From a checkpoint of a small transformer trained on Wikipedia.
Architecture: RMSNorm before each block, no biases in attention or MLP.
Each number is 128 + 24 x the weight over its row's rms, rounded and kept within 0 to 255. Layers, rows and columns count from 0. Numbers have three digits each. The size before them is the row's rms in percent of the matrix's.

# layer 6 MLP down (transposed), 1024x256, rms 0.214, rows 931-947, columns 128-255
108:128118107119150142090122141080108115156112117091111134138100141105108130104149115119134135114140136117111108109138126113122112104070178158130168136105109105150094102129138117142108154108117118153146157141169169114170117135128144072106121130112123148137120086103111124096121135130109136101091104090128130126130126105146134120133185135149085120134152151117125093110120149141111088051106
095:129136115080124088089135146155084119129148113155136080121147156125124128140115127125130164090148135136138104123110179064193094102114120155096104138103138166110127132144139122135142117165130170101117118109122129096127124146129145100149089156150137103090170094148109120098108128114129117102086140123099133140124137160106121099136083082132110128103094165157128165117103109112152141141083
098:100157122150147159160107147117068131073095099110136108091088137127083130137145122125130144172116095116132156114143121159091159117112119107161114169152148126142132117112137179146124153153135140135115124177145154109146139109094105106116119108105100134121150132129140142110174101109059121109120100083120141117122130108111137115118139123146164154136092114146123105129128132148104136139129
104:152129112121105122097096098149135132136084165113131109143099113156149144160157116116140105110121147113163127143114164094132148140139185143134136133180112121082091097142140149102090105134120157128128121143159111105144125140117154165134136159121116107110083105119110161096095137157119126173117105123118122136165125178117174120164079140156103130120154154159134134116133129081112147102143
097:145157105133137109136116110141167142093149137137175124139138115124143140131119143127164143088158125122104107115150155160150143130096143122111093088158115102141140121070165073141100123097116101104119100128115114172085134081110171101131111132123126115155111109123084123118127124069138097096140122125099112153128125117096154139121134127122150150144138142145111172183145096140146088096147
085:163123170131119131141122126105121179115087180122113160123121134146137111151113135138111128083151156122105109071101076128115083129129138120132109113160139103098162139147102132149174127106133170114126140132158140132164141117123153130132136101107105155165110099158114131092132121179130122129130145163117144152127127099131121131160098092184149127114128133125096117115085098165147078161133
099:137131075129093096092125102125141101191115127118112124149095096117135118154150099118128119135123151112156161120102129160131069129117156143101117114142106162091148119160117181148089135123130104132123137136137145135119148111135107111173136153084127128132166114096167136101068112132150106102115142157100123126131159127095125091107069158108134152158110117102134130122116091110131099177130
103:140145124103106118133160122126117122128111159141126142142142102154141153180127107146108116172155109144087059142138158141114082097129149135091162160154140110102150097090125099097094154136111142145095160116133114146168162152119103135129097114103123131124135137122148103114135119170128115145113187125130188127149135142123109077120125157132113114121140142131169137090092104115108116164151
098:169149159167125141161162147143131133148115109176132120142128149144119088165139115149191154101119117087142164134116126100164111103148113130130139123116178156110163142141158167163137119084143068109105147154150124131133080068084132117086143130119160123136102115132147099113111084101109128126113139134179136136120109132146075086157132174082080180098108144120119126114111136096145145131144
099:133077143119134160096125101121154108122114162151122147100156127157144162125081123105167096149133127095123148151160131099106147113156163145076143118103113101146118111114134117145112128147155139115163147141087131154109159123142122124098128162114128172069096145135146120143134134157124174155123162117138154119136123165154103116123108130151145120130167159094166108102121138153129138144145
101:187067095127145153105132105148127118125112119169158125149082168121166150084144100138140094121133117109173133156148105136126129108144144163139125157172118134137112096114173170124133179147126123117143135106140173088164141116123113139139106134142136111098116126161101123108104099101152115112167151135102072153096129163135083125127065081124136111137120128128123122113096112163108125136123
108:123142124145125138150132106132111139145162105132127132084110128179142155115108121083172112080134127152120115141089113196124124108163098088120125077146095108114115095108074162088127145079128125103171108144101105147143139121142132152163161159139108122134086101132143132126140131089126118154159144144132147134138125144104099142145133160173155125065138086120135123146101114119110104121130
111:120151115145145116137137112145130082114147111120131133137136139137148137136170127124141113000164136112098125088122150141116131154103117160109119119110120124145135149132116166178132151169103172107095151123168083146125093122144127127141088121107109131142141158102153086175109143116143122102146150129135102174125143138161165142146132136089159120157114108117114136117148132178138114105143
105:129152105170110077111122207127122084113109152144151120165126126145132145102131164118124151087129144104148137101125093129136139144111077117128133139138170117124133161142127059149131173100155134126146115133137116097177158116142093137138133151132135153085095146130134136120111134111172128136158130094096087169100144111087135105129167112144149115170100144147158123141115167131121147123123
101:134126165188138105126137158131137136147120134134126146109132105095095153154133171142110094106117118121097142070144155131127150065112136156101175087155113161140113132123148126140163123134137075143110100127087124124115112128090158091145117157164117089128155149099144076112100163106120160121168188130089090087152135120144120140131141104143116084135113118123148151143131158093173127118100
095:108113106102083129115103127169114108162186109120135125107108145100114117090099106151106150160093113115144174127131105141126162143165112137135086143100173083115151105119111138128073120156144103162128085137143122128061133104102087112136110120135138136172121110128115109114195138140173123157109133128129125070168111108105131137125135135086106134110115123156122113143098106134134155147118
106:100100102132109168141118097121091146132129129114105169127174153120122154138090117147155075151094141117134108144121146113139133139093103168112166163098123129150078131145115146097118129164137154098153071159094121140136104130133119156135094147168083160145171088133098136117147095110132139121136139134099151115149138112149128132119145108169131109141078114144142123112129147164120120098147
# layer 6 MLP gate, 1024x256, rms 0.163, rows 932-948, columns 128-255
095:098137154150130130155180143149088170122130130163106109133144155153094136115126161073123133152180133133135102110145097145124153128138125087141133105137140121134131105116156119140133140144124129118139128115111166118134137109144110146116135134129136099165122098145087164114092179151150081157134095119144110156147153155120111110157073136113160199192129107139152106110108112100140126110154
095:141141126132120133156142096070150120045167093114140119120106124159131125122145149104130098122151145138114167102123109166101128118124120110143169102126132130127121122122116125127117148118125066141119150153155142094114097104138106098109115100119075110131135124136159143108152095131126151107148101108093078129129107173093161128116135097106110162113116116125148120127133166120090104084117
101:096111132132116146137087111110151119123142108110120106175136107121097162153134096135091145129139105080142101124150125158124038135102087123102148119096129101155099134141119147119133145151082138095158136126129154160114150133169143131128149088135159108122167119123122125166140106139069178125147102148163121139139145139123098099105132096130142151152098100107164137169122101140088194109109
096:115126119157131141132132129082095127146150127108131120114168129132118098148119125130121141145144152154119098094133107144140138131143145116166174161121116129100122151131214085130150108155123106092130117093132132101124112125124117133142101147087105143171127096178133116103132127114114085117124148129124145119099117133110160114128130082119155098114112132143134124121155106128133080109095
077:108119162142134124128075127155134119150167147122185094137136114185107149149178131139151135152115150158077139138121098094119096134161121141118147092145116112133118129129140093144097113115100129156135143117127118126148128093118152127155086127118113168104135146108149153090107127112141109147145118142135091124146142176079154122109108118154158165158144126111103116108144147124072145130121
104:110127146127116121135199148137146145121125173155127122152126116089125134083090106142119107122132108123124135151152149093168126082140118134178143114066097158173123161146115145103140125101118095125151127156101141141134135129182111101172152140142123127135105140136153124137126164160105109125158131127145140119096166177149146141110137163135124167124091166133107139118145103137134104144099
101:136142110138104145188157106156129121147162168135107111120090119103126144113171150150108113079117098100080111110186157091136086170127131109149177150129136111129115103138153137098188154123112111141120122110116140173151127098128125091165143137140116145131096112112121117107142137104106138118125150147131112121128189093154104148099143115119127166181159145116066146139147113107146164106145
100:089134139119092125133135135125105133110097086128130110150098136076184143151134177142120076116099105123106130134157093158162094129113136118127140083115157111087135161113106110161162175093136136125148123190108141141116112087113125133117101143166073105145126118101134136105108098107103088105131145144131135134122098111128092133159107133134120148146096138179114125079108107114141127124176
096:135111144123123123082128140169157085144164117118106105140120120069129122085155133147134130094123133154115100095128128124122143144112128103137133110114122165134134146117109183134139135116159083081089151125135127094172108138144153128131121112122124128137161173083133115099160132116119073092132126120109126096117161114101113139110071112151120151118123137143153101129134187147157188121073
100:148131072088134163100137125132111178106173137118175135133080141129134084112129080110115154138113142120128116121133118124130146140157089174091121158112093097182123133077155119111171137118121129116125154159139164126165098047110115127113118130143078114109119078167138123155129158116128138077133169127123126128107164178092125124129134100130169145135133163106121124127129109129140123086094
105:118126155115145147128141152110163150103130156166099123150099122122112109121121132151136146137135118077134113174159153110131118177138134076109090123125110122127164156139124113146134085129194152133131095117182122097116136089099101083122145093131107168112117136123108129159092118152132091146124149139109162143128122140133094151089162099112155138130180154134165143107155119130116130076090
104:141120133138146103071079117149157178160090212120142161106123140124161110119089108115089121143141108133138186119168123127155126085143133146139165153112121127122120131124174109104151135134152121128159139193125145154116150135104129103109117096125132153159139174162099137115119110133163138110134122121104150150196147105120098125103104129140145137093135085128142131094112087082119168137132
110:138112125153129180151102142124117114107137127155119132142102109169134125134122119090115139140113136097104096112134096122131111147122080123126138156141105101123138141131124132103117145135130103100144086139179136121133171099140116123160120153147144118129105122100062217139137140142120172139148081126110124163112139132176124124113072129164107112139168148106167103143108138169110158091115
104:105116176119158103111111148133138125124147141142128161134134127098065105160096166123142141140085100100126115159143153116126162114137108125122127091071146136120098168171119162114137137132113097128104126152101148127136159127111117105078186114119126120135088125123139167119116173148098129123142109196086160118141098132134112120173107174136152189131120124143154122115135134161158129118169
094:089168169100140137127151122117163107121139134145142079106123143069139127137133140116171149132091088132103129120152172134097118094137100126090079097083166105135124130114128146134146121102151145133162134144091127116157127102153089121056109131137137107141091119151122155146149155106093111127131117156124098133146138131089144117157158101133144127132148126111138090101165125119125136105144
106:128084088153075102112132132117150130159157079098120147117140156137140176128129135141132134137098167125138141139128136128113081126153141158119166147092087136128125102118130102120108161157124138114162123109142124126172098151160134157136104102110109135096094117121120134130130064117073126104142168106168159159165117111130149170117148172159110130137101102106094137166098138142128122115137
091:132114120102115140169127124200132170128127111108102119130154173165109159119085095112113132139130131134122114136123134080115188118113095095160154113133141155135115106125139150119143116106124127125127135126121124152095138093156121133132154140110134136122132137148105120078079131111127113105123132143154157110162093142162154113117121123095131122118105117142166133149152102132131108128145
# layer 6 MLP up, 1024x256, rms 0.152, rows 932-948, columns 128-255
097:151172179114133095112142105101146139131091097127092155102144085149117135154138123125141037119101171138095151127094124156131167087115154098147111128121118156158141139118167139122135107141126083161159153132125151131113147062096139100098135135146131119166102144167131111126134168160151128131130119156126121122144176134144130133090098130114146142164119135156181118145170141153128098117130
097:156137087115149157150113121103136114123154114180102132141148167123102126113112108125109081101131111113142113097117112130132124115101131147141130129128136077127095085133146157091103088172124150158123144129090125104088137111146141162135139160199110105126156127127151089119094113140119132143164107141135152140139140164150109110085128083133119136173149111143137114135107151127136134100153
105:134150127106117102125118168113144157132123115116133143143104163162139157146084138096093139094119131111134102142166136115122170133124115135116159146128100154152124174133141100158120112079093133134118177137171147137136090166139087131118096148083134083127164137114109128162167146080122137125136128103114125146130140136140112096183105108158133173142070126150147153096132088108151083113119
093:141141106198142133172133128131110132164133116151085124132106133162155116131145152102182127139120084156152135159131101151146089100147148114097157151132158131161184146104121135164142151166108099128152121116093143129135147113146089139153141142124102140164194145113145098145152140091148114144115111128168110173143162107116106116158155116080106097088132143107118108157106168137102110149110
081:117153087114129177122109121134078129145123127141079159101124153161139180145072139122139108135153160061157137126155114136116099089119134106102127152129116121127128139092135161131114075139157170136126103205109160131149140166142115123104112083150132137160135122071135135151126146079150124086135148122120150118148153099141108147134151125150099134141118137135143151128159136162129146119111
102:113109096145144141106073130131147104121109138183087155103061108138112143113129107110137135116142130097126130160138091113122123109141134140180139120127131145129115098116150127107154142089114120175154121105104121152143141092101160127140146131109128135140078108154134101111121101129108114124127129122138145158136125117168112126160107133154097122127105116139096155144117143179115106117088
103:158122149121122143153131113114166093105154145124155163095119101174136102120135136171158098117148100174103081122082155109125105106135124165118128113117135148147139090056090092142096142145141145150159115143089151105125167149136146123124129105074140096104153135100155142125068129162111152157117137130105170131163105099097156119134140154067102102136090122098125142156114096133113135159118
095:128145124104130109107150156187152149112120138191142109125133150105087123148134133132126141133133127089112113134164088091155094141103111105122141110098129127087117095167111179157171153115135094117122164140120134118142146098114138071078112102123165156172118121162109129140145137128130150144175153153171105103135121108093094095113129151119091111151156140169134097097158125138129156119085
095:103139137130098158132126120152145141143124114108071154138097074136117142145089137120136146158116145066121162150142141117126160096156165116133160122129157135157130137109181124147141116128112169151153132153134128171128132101141154166152134141133118161076119162067101108143159142144157140146113090164138137114153137180138124119158101160101131115170119120133147110086136121164086131112093
096:132167136144127139145135143129114118117154116096098120116139115162111149088179160118124142112097139083136185139129111127084146133126124155138136058094138177131139107162143144127098150145086104105124090129140178104140089119109109131133147089093155119145154106134153123133111105149134110090109105173161111109173121131097159152135151127103132115124147118137138087095145131142118133106157
103:125126160128129121133085107120102093129104118128118135093138095141141130090149123131146102151161146157142106109154112183123092119128096141095114125131126092157128116115123139126135162093094101142191106097103115082127150116132140133115102098147132144140104106128136126110166131079089161128121127094155118138119107132105111159131176144129164145080070156126104108114129117126108129120126
110:112180145106146169127149114120125162091155137124158156155116091122102107132127115130151118165103125127129104126111156117129136173135110151137117148101111099130133136125136101142110138162125120118112027119120119108163123118096143137151128116113103118101129160111103148109114119125140118128120149113093096152135132174114135123141125099108132099112081134117136154152094130140151106131167
105:137120132150158133145152113143130164092126160091093127145173122122118146136132109107154132127156150152128135109147129083129147125104102129145126087166096139121100133112114169094115130141136145140114106108128089093115127115114120154129148102098151148165109175161138122092140099133122134133128125158158146143100108158137115125153141125171148131109177058084147157093147123129080104120128
107:190069155139136122184125151134140152074148103119153109122158100107126085119097119105132147102127103132108126191129137121100134155132110158148084112121104142135131110093122087099143141142135073131162151123142133059095120181098114165110142137122117157122101121154116146138138143133129146155141104090133131120120107131111084095111137121125085156089175103101155161173107153102120153109136
089:117131141124170140163124105171107103129132157168116148090125126095117123125149141067130144143132154154118122162119159102096126135073101097119117126153152117133131152138118134111098119129122162118128129077067111105113123120129109050122184149155121124185128105152131106133112136133123123118118118125083104119128111106101112145170124119160129118164122130114139137103143104177136104123140
101:108155122143123119130092110143095115098191176122123124138147111134087061101122161103140113125089104099099146134139137143140146099160127140150113122146113146095108129096159085159161134101130131134155104169121173138114103112138143084108130149141111115100145138140159099162127081140116066069112129106151128140107107120147118127151141111133142155168134113138169182100130092132135127157159
097:119124115090122146082060131107107128068078089112122108118136141137156114106141148082124103128096105142163131172112151144140108121146161099135128108113160107138173112099131139114138109150119136113136132119140057156116092157097127095160125132165125137101120145116140087127152141139107183142095116102095112112148118198149115131119135100127122155105155110118106160158148194127108110090112